config.yaml
hidden_act: "tanh_gelu"
norm: "layernorm"
positions: "learned"
attn_scale: 0.177
init: "normal"
init_std_up: 0.0442
decay_fraction: 0.679
decay_shape: "linear"
batch_tokens: 16384
max_seq_len: 1024
train_tokens: 118200000
Each number is 50 + 10 x the weight over its row's rms, rounded and kept within 0 to 99. Layers, rows and columns count from 0. The size before them is the row's rms in percent of the matrix's.

# layer 7 attention key, 128x128, rms 0.114, rows 0-54, columns 0-127
142:64 52 48 48 45 48 51 54 47 33 49 58 63 44 64 62 51 45 59 61 59 57 42 74 28 49 51 53 53 46 62 47 48 64 41 43 53 61 30 61 47 54 48 21 57 51 55 41 59 44 56 43 49 53 50 57 48 56 42 42 66 50 44 65 21 47 43 30 40 46 56 44 51 58 51 40 57 57 46 63 67 34 53 34 72 56 60 53 56 55 63 65 38 47 27 50 40 69 42 29 62 49 52 50 51 48 49 42 41 36 53 50 59 62 55 53 37 48 40 66 47 56 42 55 46 41 42 51
152:43 52 40 35 50 46 47 43 50 38 44 55 22 60 46 69 52 47 36 71 41 40 43 40 36 48 35 66 49 67 58 40 39 47 62 69 42 52 48 57 47 46 68 70 56 55 54 59 54 53 53 56 55 50 44 56 60 56 48 54 68 63 63 41 44 50 27 57 60 46 40 46 46 56 40 53 61 42 57 52 46 81 64 49 65 36 54 47 55 56 47 46 62 62 39 39 36 50 39 49 35 61 58 39 45 39 46 44 35 55 49 54 56 53 46 49 51 51 47 49 45 51 48 37 56 34 44 76
145:47 41 62 46 46 52 43 49 52 33 52 49 60 64 47 55 41 58 44 41 41 58 60 49 36 53 60 50 66 59 61 48 45 39 60 80 39 40 65 38 55 58 51 64 46 60 44 40 53 42 49 55 45 59 58 40 56 42 29 67 47 61 58 46 31 35 48 61 43 47 37 62 57 53 37 41 61 54 47 42 57 46 40 41 65 59 47 54 48 66 42 32 51 47 65 56 30 47 56 56 38 41 38 61 46 33 65 58 50 67 48 61 44 51 41 67 39 59 63 46 35 51 50 52 36 37 43 31
132:68 63 58 53 46 62 57 56 33 31 53 71 38 38 57 56 61 44 50 31 57 56 47 46 46 35 66 23 62 51 48 39 53 60 57 57 64 40 58 65 55 73 44 54 47 47 62 36 53 46 51 55 52 32 52 44 63 40 44 47 67 53 51 37 30 44 61 69 26 43 39 43 59 37 38 59 52 42 53 39 34 61 45 46 55 52 63 40 37 32 54 55 52 54 44 65 42 61 49 54 47 47 50 60 49 45 44 46 62 60 58 47 53 47 58 38 42 55 47 51 42 47 44 54 51 59 64 43
154:59 44 60 52 40 42 59 32 45 41 53 51 39 57 64 59 47 51 52 45 44 34 37 44 53 43 55 64 63 49 40 47 47 37 63 55 63 49 69 56 56 60 54 42 49 35 32 36 40 57 48 51 44 47 51 23 36 42 54 74 42 51 40 38 49 53 39 51 39 48 49 45 67 56 66 60 46 47 48 57 45 59 70 54 64 56 59 37 48 63 54 53 48 59 56 55 37 53 54 30 17 46 55 44 60 53 46 56 37 62 52 67 52 69 53 51 36 38 36 41 59 55 37 59 60 46 51 44
144:53 19 64 47 52 49 55 36 58 45 55 56 61 48 58 43 36 43 42 47 68 61 49 51 51 42 60 48 62 33 45 55 42 43 64 59 51 52 72 46 50 42 62 55 55 56 59 63 46 67 45 42 35 46 45 70 48 65 51 44 40 66 57 49 37 46 67 33 47 55 59 37 50 54 51 53 47 54 37 61 64 26 49 44 43 68 42 52 43 68 58 42 54 44 49 52 46 48 30 44 59 53 53 47 39 25 45 56 44 47 36 45 64 34 41 57 49 44 56 55 57 48 56 63 54 27 54 58
156:61 62 48 56 55 48 40 44 47 41 49 51 69 43 65 35 59 47 60 42 58 63 39 50 55 47 49 38 59 60 60 51 61 48 29 60 30 40 62 41 50 52 33 51 51 62 54 52 45 32 44 47 53 61 72 45 65 63 35 61 40 31 36 63 47 63 51 47 50 49 63 44 34 58 56 39 47 55 50 34 47 54 53 60 53 47 57 39 55 49 52 32 42 29 54 53 60 51 64 45 40 49 61 45 44 68 53 69 45 61 56 45 48 57 60 47 40 68 40 67 43 37 49 40 42 29 46 38
155:58 38 40 43 47 62 70 35 71 52 39 43 46 56 47 60 63 57 49 51 47 58 38 50 58 69 44 40 47 66 57 42 55 40 52 43 48 42 67 51 39 39 49 38 79 50 59 51 39 57 45 57 53 60 47 59 55 45 64 42 79 44 37 28 71 60 41 59 60 53 57 48 58 58 46 38 50 46 57 44 58 60 70 32 36 45 54 34 49 50 52 46 48 61 35 53 52 42 39 39 61 48 50 60 49 48 34 55 43 49 48 42 51 48 38 31 51 46 54 52 57 51 57 49 42 35 35 65
154:65 53 56 49 45 56 48 47 47 62 45 49 35 51 32 55 51 26 65 35 41 49 55 67 43 57 57 56 43 44 60 37 56 47 57 77 43 44 68 24 43 63 41 58 42 55 48 53 60 49 47 54 64 54 50 60 51 63 58 45 63 45 49 31 40 47 63 54 40 33 52 68 27 39 59 52 35 45 45 61 53 45 46 54 59 45 59 48 38 54 45 39 46 50 66 53 49 33 50 66 61 50 52 31 54 39 53 54 55 70 48 56 43 56 63 52 44 38 47 55 29 44 52 69 42 57 49 47
126:44 50 33 44 66 50 28 53 42 37 52 38 59 45 53 45 48 68 59 63 39 51 53 38 62 62 36 40 68 37 54 56 34 53 42 54 43 41 45 64 56 38 46 41 55 68 54 52 52 39 45 37 61 46 50 37 75 65 46 49 53 53 57 56 55 54 50 62 56 66 57 42 53 42 72 27 58 66 58 44 50 34 55 43 35 50 48 51 55 60 28 50 55 65 37 46 50 62 61 36 28 39 39 47 49 46 43 62 46 41 52 68 60 48 50 52 34 53 57 51 48 47 39 55 59 51 56 47
130:43 51 52 63 49 54 52 45 27 39 36 62 62 36 42 46 67 58 38 36 49 51 50 61 72 47 57 50 44 51 39 52 50 54 44 32 49 39 44 53 30 47 44 60 27 46 57 76 52 51 47 42 47 49 38 49 39 48 48 66 61 51 64 57 31 62 53 44 40 47 52 58 35 53 47 61 50 42 51 55 39 55 31 54 52 52 53 50 57 27 38 59 37 64 57 52 45 45 47 51 52 34 46 44 35 38 44 53 68 57 62 65 71 53 66 44 47 58 52 65 40 43 59 40 50 64 67 55
160:77 59 62 46 54 61 64 61 36 57 32 34 56 43 49 69 60 50 40 54 59 53 48 54 50 55 58 36 49 45 53 61 60 43 46 34 51 45 53 51 55 41 47 56 48 55 42 49 36 57 53 62 55 65 48 52 30 48 54 54 46 62 57 47 64 51 38 30 62 56 49 52 56 49 43 61 53 44 39 41 48 52 61 60 66 42 55 32 52 45 56 49 55 28 45 41 82 43 49 50 56 57 52 50 35 55 32 61 53 52 37 43 47 54 51 34 50 53 47 48 77 44 50 41 31 44 26 48
151:62 57 58 35 40 37 50 39 50 54 48 48 54 40 45 40 62 56 64 64 47 60 62 52 57 56 44 37 52 35 37 43 45 51 43 43 52 23 47 75 52 59 34 32 58 41 43 41 54 54 46 39 54 49 69 49 50 44 42 44 34 49 50 47 65 62 60 60 55 65 41 50 51 48 63 63 44 67 44 67 66 43 56 61 40 46 50 42 44 59 56 51 55 62 60 43 62 50 27 34 48 43 35 70 55 49 56 51 43 39 54 57 34 59 54 41 49 25 57 52 44 72 53 55 59 54 45 49
143:65 46 44 50 56 47 52 41 52 49 38 42 51 59 31 50 62 43 55 53 48 63 54 43 37 71 67 42 48 39 38 56 45 41 62 52 58 24 55 42 61 45 47 61 69 54 46 49 47 62 50 48 32 47 58 53 62 54 36 51 57 53 46 64 60 63 39 49 54 49 39 59 40 51 53 49 53 59 53 44 67 43 52 41 44 55 64 31 61 44 62 32 48 45 53 48 42 63 41 29 57 42 55 68 66 35 59 46 37 42 57 43 53 34 53 40 53 79 40 51 42 50 56 38 60 26 62 50
157:42 39 60 40 57 32 48 48 52 36 65 54 52 59 47 57 55 46 34 54 37 58 62 43 56 47 68 48 38 53 46 51 49 60 67 51 53 54 48 50 63 63 62 47 46 25 68 56 30 34 49 52 58 49 37 51 42 43 41 39 47 42 41 67 65 37 42 49 34 44 56 57 40 27 71 56 38 46 51 56 51 60 49 50 50 54 52 42 49 51 39 43 66 29 43 58 61 55 64 45 44 48 46 45 42 62 55 44 40 64 68 43 46 50 50 45 70 49 37 51 56 38 64 50 37 72 61 63
146:56 39 62 67 54 40 53 46 51 55 50 59 57 62 62 61 45 53 62 54 49 47 62 58 55 45 57 48 59 25 27 59 49 43 53 58 51 47 67 41 38 64 38 67 39 52 44 54 60 61 63 65 50 47 47 49 46 49 67 48 53 59 54 63 50 70 55 57 53 64 41 44 42 41 35 36 27 55 56 38 42 48 37 44 34 37 56 61 39 32 45 58 47 56 41 52 42 54 44 49 49 54 36 37 31 65 42 49 35 47 45 51 61 54 42 46 71 65 60 33 49 30 48 50 52 35 55 52
142:56 56 45 48 37 53 20 61 52 28 60 61 41 45 39 54 43 39 47 56 51 56 57 41 49 53 48 69 49 50 32 59 49 55 63 42 64 37 48 61 50 64 45 73 30 32 56 51 56 42 50 31 51 35 49 39 59 41 42 49 59 36 52 54 56 61 63 49 39 39 56 53 43 71 49 61 51 61 48 56 49 70 51 44 53 55 47 54 51 53 54 56 55 31 55 61 61 38 67 51 25 40 62 59 54 39 62 52 40 66 63 55 41 58 45 39 53 48 52 51 58 45 42 43 42 44 49 31
132:79 32 74 54 57 44 47 49 53 43 55 47 45 51 58 46 51 51 48 31 57 68 58 56 37 63 46 41 58 24 48 39 50 68 45 54 50 54 43 35 49 35 58 33 39 59 45 37 43 48 51 61 63 58 40 61 51 51 48 64 46 44 45 47 41 42 52 53 45 60 51 50 52 48 54 65 48 64 56 54 54 51 47 65 44 33 52 65 37 51 55 45 51 43 62 34 40 28 47 43 54 42 49 57 28 47 42 69 47 73 39 55 52 51 43 51 65 53 40 58 67 58 59 59 37 45 38 53
156:48 30 61 54 50 61 60 49 57 40 55 47 43 40 55 53 52 56 41 63 52 53 56 43 67 31 55 43 46 41 48 57 34 26 58 58 54 52 55 40 56 43 53 31 47 24 58 39 52 32 32 54 54 58 58 49 61 59 64 52 44 58 51 28 47 42 58 47 39 52 48 44 58 53 46 34 50 48 62 26 51 65 58 37 40 73 51 51 42 50 77 48 61 52 59 58 61 65 52 51 43 59 57 59 47 51 48 45 46 48 35 49 70 51 46 38 43 51 56 62 63 42 45 52 39 43 74 49
149:39 69 45 72 43 42 50 49 53 46 55 29 38 36 55 59 45 47 69 67 46 34 37 49 49 22 63 47 52 47 63 37 45 48 42 52 51 53 45 57 33 49 40 49 37 44 46 42 37 61 46 55 67 40 52 56 49 74 47 55 57 60 50 55 51 51 50 50 54 58 41 44 73 56 44 48 36 57 52 61 70 43 47 56 55 35 69 43 39 35 44 61 40 51 62 55 51 44 64 52 36 65 52 54 55 52 44 50 55 36 45 39 30 44 57 50 58 54 56 32 40 45 70 48 56 59 47 60
132:61 55 26 54 58 44 50 50 47 52 48 53 37 63 45 54 42 51 75 39 61 45 46 60 50 38 51 53 49 70 52 35 71 42 46 41 37 44 45 56 49 54 34 43 66 53 72 64 65 48 58 28 46 35 50 51 63 54 53 38 77 56 27 49 45 49 41 44 50 52 61 40 49 53 58 49 44 39 49 44 44 56 65 50 48 58 62 40 45 52 51 45 44 35 37 50 47 43 47 48 56 57 46 39 39 53 61 43 51 56 56 42 72 44 53 47 60 29 55 57 46 30 54 55 57 52 42 78
142:48 49 41 41 59 62 63 50 65 41 71 40 60 50 41 74 64 47 57 51 54 68 43 50 31 51 45 39 57 36 66 50 46 48 65 55 44 46 34 51 47 47 54 40 37 48 58 47 38 60 54 48 40 27 71 55 45 53 48 45 47 49 44 46 50 35 42 51 31 60 52 69 72 55 50 71 54 55 68 67 59 55 47 35 58 45 63 55 57 39 47 54 47 39 47 51 41 58 56 46 44 38 44 68 32 50 44 43 67 34 52 38 52 47 34 58 60 58 53 46 39 61 47 44 44 41 56 38
128:43 44 46 28 69 54 42 67 41 57 50 39 48 39 43 59 56 46 51 56 38 62 56 69 45 56 48 31 49 45 64 44 54 44 63 63 53 41 52 51 58 48 64 35 57 43 55 66 43 50 67 36 53 56 58 53 77 43 46 51 48 47 45 59 47 45 48 64 54 36 26 61 48 48 40 39 60 47 58 40 38 42 47 53 56 49 38 51 53 56 51 40 44 48 65 72 53 57 54 65 40 55 55 42 34 56 57 32 54 33 54 41 47 48 48 33 48 29 33 62 54 50 35 56 44 52 70 59
140:57 69 43 51 43 55 55 56 62 49 47 45 52 56 61 60 39 48 59 53 36 62 42 50 40 44 48 31 61 53 43 48 46 41 56 38 46 55 56 54 59 58 60 36 41 59 59 55 42 48 43 56 52 55 42 57 63 38 48 37 58 52 34 27 48 34 51 60 55 51 33 58 48 49 48 20 35 51 49 59 51 59 66 47 46 46 51 61 35 58 39 53 52 24 73 58 50 38 71 71 43 52 55 60 45 54 42 54 64 49 52 38 30 53 44 44 67 42 73 53 64 46 42 47 60 48 42 42
140:41 49 40 70 48 36 50 56 50 52 43 63 65 38 42 58 52 58 47 44 57 59 32 61 53 54 44 65 53 65 40 55 50 54 48 50 52 61 43 40 62 37 58 43 54 67 54 41 64 42 36 51 30 57 35 49 36 48 54 53 54 61 46 40 72 61 50 55 48 33 56 63 53 41 57 50 58 61 54 43 62 48 57 64 45 44 62 49 41 52 37 57 38 31 40 47 42 43 52 66 51 33 67 56 44 63 37 45 35 44 31 53 46 36 45 65 47 51 68 58 36 40 43 31 62 28 52 51
148:49 53 43 53 45 44 54 44 55 55 62 69 58 41 55 39 54 42 66 57 50 47 41 52 50 54 40 60 35 52 38 45 39 37 47 47 64 48 56 45 53 38 40 39 49 30 47 57 56 55 40 60 66 37 55 50 54 53 45 61 46 44 58 41 63 59 69 42 51 52 56 38 48 51 31 69 35 32 44 62 57 63 56 34 39 66 40 62 30 47 65 38 41 70 57 61 41 39 52 57 62 39 51 49 59 38 60 40 30 39 43 60 48 66 66 44 57 71 48 56 57 45 43 40 42 57 59 35
142:60 43 47 47 46 66 62 46 49 43 71 61 46 50 40 38 46 42 44 40 53 44 55 27 44 61 41 48 67 69 50 67 52 50 38 54 51 68 50 61 58 50 54 58 71 53 45 54 31 42 44 39 60 60 42 43 43 45 51 33 31 51 48 34 65 41 46 46 38 50 56 56 55 63 52 54 54 54 43 51 62 35 56 43 39 47 48 40 52 55 60 44 57 52 55 45 52 25 54 44 60 62 46 33 52 38 49 67 62 75 34 51 44 53 50 61 44 42 72 57 64 63 56 44 43 52 61 35
141:55 49 58 46 47 43 51 51 50 66 39 45 67 51 50 45 39 37 52 58 47 61 53 64 36 44 58 65 68 29 55 57 53 65 72 50 50 57 41 37 63 35 52 76 53 52 51 62 39 63 55 41 33 44 54 56 57 41 42 49 40 51 46 70 49 49 45 45 58 48 43 34 47 53 41 57 38 42 40 43 36 57 51 54 68 42 46 61 48 49 59 61 64 31 40 56 65 44 52 47 41 56 58 51 42 43 50 49 56 31 57 66 48 63 49 49 35 38 47 23 54 42 49 71 56 33 41 45
145:41 51 47 74 55 48 53 39 49 56 75 56 41 48 33 40 41 56 54 49 58 50 53 42 45 41 49 49 36 53 66 47 36 38 50 38 47 55 44 45 32 67 20 49 43 41 45 45 41 42 55 54 56 56 59 45 54 44 54 41 37 57 46 42 54 45 59 52 27 58 44 67 51 47 55 71 56 53 47 68 63 43 42 52 26 56 58 41 61 44 61 49 69 53 56 47 65 43 48 50 43 40 56 56 56 64 40 54 71 62 66 51 34 46 42 76 53 56 52 49 39 56 44 39 56 52 53 50
151:48 39 45 56 50 60 62 37 55 51 40 44 44 48 69 60 21 53 66 55 46 54 53 40 49 58 48 48 64 57 55 46 55 35 51 42 28 43 37 40 40 54 43 55 37 57 63 51 45 62 48 28 54 50 55 24 54 45 39 62 53 48 54 49 56 30 41 41 42 64 57 51 72 65 57 51 45 56 47 48 53 43 48 44 59 39 38 67 62 31 37 62 57 53 42 63 46 49 62 55 27 43 53 47 43 45 42 57 68 58 65 63 47 39 51 51 50 54 35 55 50 53 66 56 50 37 65 38
145:66 47 48 58 48 59 52 55 49 39 38 45 54 40 62 58 63 55 42 47 64 40 62 57 51 36 40 46 40 45 51 51 41 52 46 51 50 62 30 63 50 52 48 42 39 42 56 53 64 41 71 67 56 63 53 49 47 51 42 53 60 44 59 50 40 50 67 32 60 65 54 51 63 51 29 53 38 50 45 49 42 53 52 63 39 32 56 55 54 49 78 40 63 38 46 26 36 64 56 43 61 58 37 61 30 58 57 45 42 57 40 60 52 62 56 48 58 55 61 50 66 51 56 45 34 31 35 41
147:56 63 40 41 52 46 52 54 35 44 61 48 41 56 48 49 76 45 51 31 53 58 59 51 41 43 50 49 49 38 56 31 47 53 55 53 39 32 62 48 35 70 39 37 44 52 50 41 62 41 53 46 57 50 46 68 43 49 63 53 57 52 43 38 58 51 45 58 56 49 56 57 36 33 79 51 51 52 46 49 65 57 46 59 64 29 59 49 56 45 58 44 60 52 54 57 65 39 36 34 35 63 63 46 33 68 38 62 35 49 66 61 37 32 46 51 52 60 47 55 39 42 47 48 54 63 50 63
078:66 56 71 29 48 42 59 33 36 55 57 53 70 56 61 45 42 69 51 64 36 42 32 56 52 49 49 42 47 33 73 53 60 46 62 52 58 61 53 58 62 59 43 43 57 42 55 49 71 53 59 55 59 26 39 61 61 64 41 52 49 42 35 64 35 48 46 47 53 59 41 69 54 28 41 43 48 45 62 51 53 42 38 72 44 51 55 43 49 44 36 40 46 64 49 39 53 53 50 47 37 44 48 47 56 64 38 47 50 46 30 40 47 41 50 51 42 57 50 45 47 56 44 55 44 60 47 40
077:50 32 42 41 41 57 55 70 48 42 47 44 49 70 44 41 41 47 53 50 60 63 58 38 47 54 41 54 55 52 35 65 36 57 54 44 47 51 37 54 66 43 46 68 51 57 45 39 49 45 60 48 48 67 54 48 71 60 42 53 41 58 76 44 49 35 63 61 55 34 53 47 51 41 59 45 56 72 46 47 52 50 65 54 47 45 53 56 50 59 38 48 64 54 53 20 51 64 41 71 62 51 50 34 21 47 57 61 42 57 61 40 40 66 42 55 53 49 57 45 46 31 45 58 49 50 44 52
068:49 59 51 55 48 48 41 29 37 45 52 40 65 45 64 45 71 60 51 41 34 49 46 57 40 60 54 60 45 67 49 37 53 56 23 48 41 51 52 46 67 48 38 31 71 43 65 51 55 57 46 42 65 52 61 53 60 49 50 65 44 38 46 62 45 61 54 46 54 61 48 49 51 46 39 38 52 50 56 47 45 54 60 55 38 43 52 59 51 53 41 60 43 55 44 41 54 36 29 59 39 39 36 57 45 35 55 42 61 73 50 58 56 58 54 42 56 52 54 67 65 74 56 26 42 32 42 50
082:37 53 48 39 62 47 47 61 54 61 41 48 56 41 49 57 37 50 48 45 54 60 48 52 38 45 31 46 68 50 60 47 22 42 49 43 47 57 24 33 37 41 36 45 45 38 44 59 43 46 66 53 67 60 47 63 66 46 63 51 41 53 65 27 27 56 48 46 40 35 54 68 39 53 56 59 61 52 44 42 49 57 40 44 63 53 46 63 45 66 62 51 46 54 52 50 62 50 46 44 49 56 55 51 42 62 28 46 48 35 54 54 47 67 58 57 46 48 71 51 53 71 44 64 42 47 60 47
076:40 35 44 49 46 55 63 47 52 42 35 39 48 53 42 54 53 60 50 55 58 40 51 54 50 57 39 42 39 44 44 28 46 44 51 48 43 44 50 61 47 58 52 47 58 24 57 53 36 53 41 64 67 46 48 42 56 68 59 51 66 56 29 53 48 58 47 55 71 60 54 38 44 49 72 55 37 56 48 58 56 50 49 68 55 47 32 43 51 62 45 40 31 57 43 42 50 59 57 72 41 47 57 56 44 57 52 37 31 77 44 60 56 48 49 65 42 58 25 64 45 51 39 46 31 58 46 49
076:38 48 48 56 56 64 55 65 43 39 61 33 47 28 48 47 47 57 62 58 60 64 60 36 38 48 55 42 50 49 52 41 47 48 54 58 54 58 62 46 40 37 42 56 51 67 56 46 40 42 60 55 60 59 62 43 69 61 54 64 51 44 62 61 40 51 65 35 62 56 60 33 55 34 57 53 49 45 37 42 47 53 46 25 48 45 33 45 29 54 51 45 62 59 51 52 59 40 54 56 48 65 51 45 44 43 52 48 51 41 36 33 48 68 39 60 43 71 70 44 49 19 44 49 53 50 60 54
072:61 50 79 40 65 46 55 38 68 53 39 57 33 50 49 31 43 47 43 51 55 50 61 58 53 42 46 57 52 49 57 50 47 37 37 55 44 46 51 56 35 48 45 54 64 40 48 78 55 59 34 41 43 58 37 59 49 51 49 50 44 50 39 40 35 44 60 50 54 39 36 30 41 38 49 50 42 32 60 67 37 37 39 70 38 60 49 66 45 39 52 46 55 44 53 59 60 54 62 43 62 62 44 60 65 48 57 68 51 43 37 46 46 58 49 37 56 45 40 64 54 26 63 55 49 49 54 51
061:62 40 45 60 48 59 42 47 45 46 36 48 45 41 38 51 36 46 52 47 55 33 42 45 50 27 52 56 43 50 47 48 52 61 50 52 31 46 58 41 36 44 48 52 47 58 51 52 57 53 58 53 59 54 52 39 49 37 44 40 37 58 36 59 42 45 45 55 30 23 49 79 56 47 54 47 61 52 38 35 69 35 49 50 60 74 77 35 74 34 61 44 50 47 61 53 48 56 59 49 59 58 54 48 47 45 69 40 62 61 61 56 38 54 45 50 54 53 50 48 52 52 51 65 69 60 55 59
066:58 56 40 36 41 75 39 49 56 41 45 45 45 46 35 40 43 29 56 32 61 69 59 47 41 70 44 47 40 46 54 51 49 36 53 40 45 43 49 69 50 48 67 49 43 52 52 52 61 47 49 47 54 80 43 50 48 51 69 57 71 50 50 62 50 47 41 33 57 45 51 53 49 54 51 31 43 41 69 65 52 52 28 53 56 50 48 72 47 46 49 46 82 58 58 44 50 52 58 55 34 56 49 52 46 58 63 55 51 40 55 33 49 54 44 59 51 59 61 44 42 45 36 41 56 62 55 60
079:72 61 52 51 57 76 39 47 45 55 44 46 52 44 67 49 54 39 60 53 44 52 48 72 50 60 42 62 54 67 54 57 48 43 50 39 59 53 45 52 52 39 57 26 49 40 30 52 65 55 31 63 49 55 48 59 54 48 54 49 36 54 38 43 51 59 30 52 35 37 53 53 53 45 44 38 60 45 52 41 43 40 58 51 49 53 52 72 63 40 57 46 69 66 55 58 54 77 35 55 52 39 43 42 49 68 52 56 38 43 54 53 39 47 60 42 62 67 39 42 44 50 45 48 59 29 56 53
079:37 37 57 33 41 55 52 38 49 63 46 41 30 56 46 57 51 53 55 52 64 44 55 58 40 55 47 55 38 35 62 40 52 69 50 48 33 44 57 36 43 22 75 67 52 53 55 51 58 58 56 48 50 57 42 39 40 55 50 37 58 47 62 38 74 40 47 45 44 73 46 71 31 64 48 61 74 45 46 56 51 55 49 53 47 64 47 53 47 44 53 36 49 44 39 57 63 40 57 40 44 44 62 36 36 43 56 52 51 52 51 65 60 47 47 34 66 48 45 46 58 63 55 54 42 53 51 58
077:69 49 47 36 34 55 42 44 52 42 44 56 51 62 44 44 58 41 44 36 52 71 49 56 53 63 32 39 44 38 57 42 43 55 52 43 51 59 32 52 46 53 41 46 53 64 28 52 45 44 36 44 55 46 41 53 60 39 45 42 61 58 78 37 56 47 57 65 39 61 56 57 52 47 41 52 51 48 48 26 52 47 46 58 62 40 53 50 54 49 59 59 53 65 48 57 68 62 45 56 67 34 56 64 65 62 55 30 54 47 42 60 72 51 41 53 41 43 56 42 34 30 51 52 38 63 64 54
074:48 42 37 60 48 41 53 44 56 48 51 40 41 56 30 42 44 35 46 42 46 33 47 48 46 53 40 39 46 48 63 56 46 55 36 65 53 59 42 63 58 54 25 63 63 46 57 53 57 24 75 61 62 59 66 43 44 43 54 50 56 76 57 52 42 55 34 56 49 57 44 48 52 64 17 56 57 72 38 38 52 48 32 37 47 53 43 49 44 47 58 45 63 60 47 39 47 54 46 63 60 75 64 60 47 40 54 51 54 58 55 57 66 47 55 41 51 55 52 58 45 44 55 51 44 45 55 47
071:47 25 50 58 37 48 65 58 46 44 51 48 37 45 45 45 47 39 58 63 65 53 55 63 59 37 74 61 53 46 49 35 47 45 46 50 45 58 36 53 52 59 49 29 62 40 38 46 28 40 70 51 48 40 41 51 65 59 55 45 41 43 55 54 63 49 37 66 50 61 45 47 44 47 64 37 55 52 68 40 41 62 55 49 55 52 63 42 59 60 52 51 33 60 37 45 42 54 46 68 60 44 49 42 41 65 54 52 64 53 68 62 40 38 50 63 52 56 65 33 54 69 52 46 39 47 35 37
067:55 41 59 50 41 31 65 47 39 48 45 57 44 76 65 76 50 52 44 36 67 34 45 51 52 34 46 41 42 56 41 46 61 36 52 57 46 57 54 52 42 31 52 62 44 59 53 37 45 52 38 43 45 47 51 58 53 54 78 60 44 40 60 64 42 20 39 47 45 66 55 48 55 56 61 50 57 38 43 41 44 52 51 46 55 44 47 49 54 50 36 66 39 57 57 44 25 57 66 57 50 48 52 57 41 31 64 52 48 39 57 61 36 48 62 65 49 56 47 49 65 50 48 41 55 56 51 43
074:53 61 58 52 48 40 38 64 49 51 63 38 48 54 69 37 47 46 51 68 54 46 47 54 44 33 43 57 60 63 50 66 59 54 43 65 49 42 64 64 59 65 49 44 47 41 33 67 77 39 59 38 55 54 56 65 54 53 39 30 37 47 55 52 48 46 58 33 47 50 47 37 52 47 46 39 60 40 40 49 32 25 57 47 53 50 35 58 46 61 76 41 51 58 51 45 49 63 51 44 41 59 40 54 42 46 59 43 48 52 71 49 46 45 66 44 54 34 50 51 63 59 57 61 62 51 32 48
080:42 51 50 48 52 42 38 57 87 59 40 48 52 37 29 56 37 59 52 57 29 53 42 39 54 47 43 56 34 56 59 52 54 56 59 51 33 50 46 53 63 52 43 24 53 49 50 61 47 47 62 64 60 63 36 48 45 37 61 48 41 57 38 67 49 69 65 48 46 44 64 52 52 46 56 49 53 47 37 55 47 53 53 49 59 44 47 54 55 57 56 51 60 51 46 42 51 51 76 47 48 63 50 59 43 62 46 50 37 43 39 61 54 57 25 64 48 61 60 69 23 36 47 56 45 48 42 49
082:34 59 48 46 48 59 59 61 47 45 70 38 48 38 44 52 52 49 47 41 40 49 32 47 58 42 47 44 61 77 53 50 53 50 42 42 49 55 61 57 59 60 27 47 30 50 56 47 39 56 44 49 31 42 48 46 45 44 42 49 54 48 57 71 26 58 61 52 64 62 57 48 47 38 63 41 32 41 62 54 50 43 52 48 50 45 57 47 45 45 32 47 47 29 47 54 48 55 62 59 61 57 37 42 46 45 41 63 50 46 52 57 67 47 49 64 58 54 53 48 33 34 50 55 51 53 82 76
078:57 34 45 43 60 60 61 48 50 57 42 76 68 46 60 55 62 44 45 61 32 36 60 53 52 52 58 52 56 19 51 50 56 41 38 46 49 53 56 74 51 66 54 50 32 75 48 48 59 25 51 43 45 42 25 32 42 60 49 38 53 40 57 48 53 54 54 47 44 45 55 38 66 44 48 51 63 55 42 52 56 49 52 53 44 36 58 44 44 68 63 63 50 44 53 52 57 53 59 62 45 55 42 42 59 45 55 66 52 58 50 48 57 39 55 58 57 61 47 54 29 49 49 44 48 70 44 36
074:54 61 40 45 53 41 58 46 64 43 54 51 54 44 49 30 56 52 46 27 27 42 35 51 52 50 38 57 43 51 50 44 37 57 47 72 61 54 51 71 57 60 56 48 62 56 31 64 44 66 40 51 35 49 58 45 53 49 40 52 44 63 62 47 52 58 61 47 52 27 48 72 77 52 51 61 46 53 64 64 41 56 64 48 51 42 63 69 40 43 35 58 45 42 42 52 33 49 63 47 47 54 46 48 24 45 48 53 41 51 62 52 47 52 59 27 57 56 47 50 49 50 60 56 55 48 41 36
078:40 40 50 57 43 63 47 30 63 49 42 53 60 32 41 69 41 45 58 29 50 65 64 47 66 64 47 49 58 55 37 54 58 61 52 44 41 30 35 54 49 44 36 67 62 52 41 61 45 60 51 46 43 45 51 43 57 52 54 44 55 54 35 54 35 58 51 52 42 62 61 45 41 57 50 51 48 49 44 66 54 73 42 44 56 70 39 49 33 63 40 68 52 49 50 49 50 55 44 53 42 52 44 64 52 37 64 61 41 54 41 51 52 51 34 44 65 36 67 42 59 47 50 45 55 31 29 68
079:57 39 53 76 57 52 36 70 41 51 59 59 61 49 37 67 56 46 59 50 74 70 51 48 51 38 37 57 47 63 38 50 70 54 54 69 52 56 57 49 53 49 51 46 47 40 44 48 53 43 57 64 54 52 51 57 32 51 50 63 34 38 57 41 52 32 59 54 45 49 52 60 46 39 48 55 67 51 72 56 61 36 47 44 36 47 50 45 47 60 58 45 46 57 54 45 43 36 33 70 45 43 45 30 49 59 66 37 49 41 51 32 62 44 39 43 45 47 43 40 71 64 45 43 38 47 55 52
077:47 59 54 32 60 42 30 50 57 51 41 53 47 43 46 27 41 46 30 51 60 45 50 29 50 42 42 60 29 59 57 54 47 34 45 35 40 59 45 59 60 58 43 56 52 66 48 50 41 43 29 57 54 41 71 72 65 61 58 54 62 40 48 51 46 46 58 62 51 44 55 46 38 48 49 52 51 32 59 49 69 49 50 60 48 48 38 61 52 46 66 59 45 57 48 56 54 37 58 30 53 49 44 51 43 47 45 41 64 42 51 42 51 57 61 50 57 70 54 41 57 57 36 46 59 24 43 30